Each number is 200 + 30 x the weight over its row's rms, rounded and kept within 0 to 999. Layers, rows and columns count from 0. The size before them is the row's rms in percent of the matrix's.

# layer 9 MLP down (transposed), 2048x512, rms 0.0814, rows 503-513, columns 64-127
097,152,199,204,206,201,174,168,196,167,166,220,189,189,152,164,221,201,254,197,160,200,233,183,245,223,227,162,163,158,167,162,200,202,216,197,217,145,202,165,201,224,203,184,151,185,256,198,215,208,160,175,223,212,206,183,212,240,212,146,203,172,203,242,199
106,196,211,205,230,235,177,193,181,227,177,214,167,154,198,180,153,200,211,213,249,259,206,239,222,174,251,207,204,167,221,205,226,206,189,210,249,193,147,234,212,207,213,181,224,136,198,175,277,219,183,189,270,163,180,190,254,224,184,210,197,172,172,208,172
102,208,197,201,228,200,161,177,175,239,172,152,210,132,193,205,208,202,249,183,212,135,170,227,225,240,177,228,207,215,242,239,218,183,215,234,210,143,176,181,147,133,168,153,184,176,202,219,224,195,262,201,203,207,212,199,179,171,145,212,190,175,212,203,240
100,210,230,188,200,183,213,193,187,204,159,193,192,201,190,208,185,176,183,180,138,203,206,192,198,199,246,177,164,203,243,230,209,170,223,179,159,176,209,189,237,172,158,241,200,128,199,201,211,149,204,184,186,203,165,234,195,215,172,205,249,215,172,162,206
103,212,268,217,216,166,257,134,207,218,160,227,231,234,172,198,140,178,158,224,157,219,173,183,153,204,195,219,208,225,154,215,231,246,191,163,224,169,162,193,172,208,201,168,178,245,152,179,94,195,177,168,267,167,205,191,217,197,171,165,168,205,248,197,231
099,232,130,189,171,243,188,254,164,173,205,182,210,177,203,204,181,209,162,243,212,187,186,172,228,223,229,212,176,200,228,139,158,219,182,212,162,195,173,169,185,166,167,202,210,207,190,168,218,197,151,208,184,181,189,183,167,136,250,229,176,220,220,148,176
097,216,263,185,231,177,183,199,198,197,191,156,184,150,190,136,175,233,220,227,219,219,148,218,260,187,194,233,184,226,213,200,149,243,162,209,181,209,201,190,203,238,217,210,232,196,195,201,116,179,184,148,214,242,234,164,205,223,215,162,234,246,163,256,181
094,181,174,183,227,226,192,194,203,139,206,152,163,283,203,210,269,206,212,193,186,207,203,210,199,248,183,173,217,233,166,154,238,204,225,233,219,243,165,137,218,215,221,195,231,260,237,168,192,222,176,203,222,221,220,189,245,260,209,203,261,204,167,160,212
096,211,203,195,199,171,188,210,191,211,207,232,174,207,207,155,188,223,255,247,127,297,236,185,193,183,192,162,160,210,174,188,181,236,208,196,221,200,177,219,200,223,117,219,201,224,252,188,233,227,201,233,131,172,186,128,188,265,199,149,242,200,190,227,209
097,212,236,180,179,246,184,173,192,204,191,186,208,206,192,192,228,171,228,233,173,191,205,180,248,220,212,138,180,218,195,200,207,149,195,246,187,240,248,211,188,278,190,169,216,263,273,147,189,222,186,186,266,150,211,179,184,219,193,248,153,161,139,213,187
105,226,218,200,170,234,202,264,207,258,185,227,166,171,228,224,186,170,204,183,191,212,170,219,182,241,165,172,161,177,270,155,170,176,158,193,240,176,204,188,233,166,200,243,186,240,185,240,237,152,229,151,180,209,202,162,227,158,230,191,181,206,196,209,206
# layer 9 MLP up, 2048x512, rms 0.209, rows 504-514, columns 64-127
106,180,230,208,204,174,188,169,234,176,166,190,247,194,196,171,194,186,194,229,196,182,201,173,194,224,237,163,205,186,196,149,231,206,201,165,195,203,159,252,130,183,123,278,186,197,182,162,220,243,221,190,192,175,219,165,205,205,213,215,161,197,184,163,207
105,214,209,172,185,181,226,202,218,195,179,181,156,225,213,192,178,160,183,171,242,191,183,190,173,181,198,230,127,219,201,256,204,227,203,191,137,236,216,212,218,224,202,183,187,193,168,219,208,234,172,180,187,157,184,182,143,132,186,184,211,191,167,163,181
098,191,173,224,180,192,176,223,128,230,225,241,244,238,199,214,232,215,242,220,247,186,202,221,166,238,181,200,212,123,159,152,202,207,178,203,192,152,171,188,194,173,193,189,247,171,171,242,217,185,205,149,179,169,201,183,193,219,214,175,168,156,236,232,201
095,165,209,201,234,230,185,198,166,194,257,175,173,207,192,151,190,181,161,218,179,184,166,234,204,214,180,158,227,187,276,172,174,216,213,198,218,214,207,157,231,235,152,295,191,233,221,191,233,177,187,216,221,190,251,203,196,217,209,183,179,181,191,170,205
095,224,259,215,179,227,177,199,260,175,245,205,255,205,212,213,201,201,224,220,183,211,241,218,243,179,147,178,217,210,229,137,228,219,250,198,193,191,212,210,265,154,221,243,167,192,228,195,248,218,248,211,195,214,211,193,246,208,204,214,247,150,192,204,190
094,227,245,182,199,162,195,212,227,194,193,195,266,190,219,216,194,220,176,199,157,198,225,188,219,192,191,188,210,160,159,237,225,208,180,205,136,130,192,163,238,168,176,153,228,172,173,224,184,167,158,268,185,210,194,222,211,231,148,175,158,154,203,195,211
099,227,242,208,133,184,166,194,193,170,231,214,217,234,165,232,197,208,197,240,183,211,216,185,165,159,203,261,190,224,263,142,231,207,165,139,207,166,206,240,201,176,215,153,211,179,178,227,176,183,154,222,219,173,237,220,186,190,187,173,174,204,211,162,210
096,172,192,200,245,124,168,195,208,194,210,154,236,187,173,232,205,171,196,152,233,164,188,137,214,220,190,168,241,246,202,190,251,222,181,222,196,220,200,154,181,193,204,167,222,178,239,151,223,188,218,241,216,212,182,260,186,198,214,202,179,212,184,218,182
101,238,167,244,242,174,196,145,187,238,161,248,217,170,181,237,210,191,144,180,143,226,194,193,163,193,223,243,217,241,203,158,223,221,131,213,216,172,213,116,187,141,199,220,228,204,228,233,176,208,223,151,220,206,193,220,130,229,231,121,204,178,211,223,158
106,164,190,199,198,163,261,181,194,189,204,199,205,219,220,220,177,246,192,186,252,221,176,225,169,230,106,188,174,200,160,227,169,264,172,190,195,215,233,179,190,180,214,167,125,188,222,216,212,177,154,182,229,241,181,186,203,182,158,205,191,200,184,214,193
105,198,293,227,144,209,204,174,204,251,222,230,225,195,189,169,168,207,186,154,158,179,169,180,179,220,233,175,159,189,211,242,233,170,182,144,171,161,201,242,194,227,187,174,249,229,232,216,229,250,195,269,187,218,217,216,242,197,200,257,191,176,156,251,172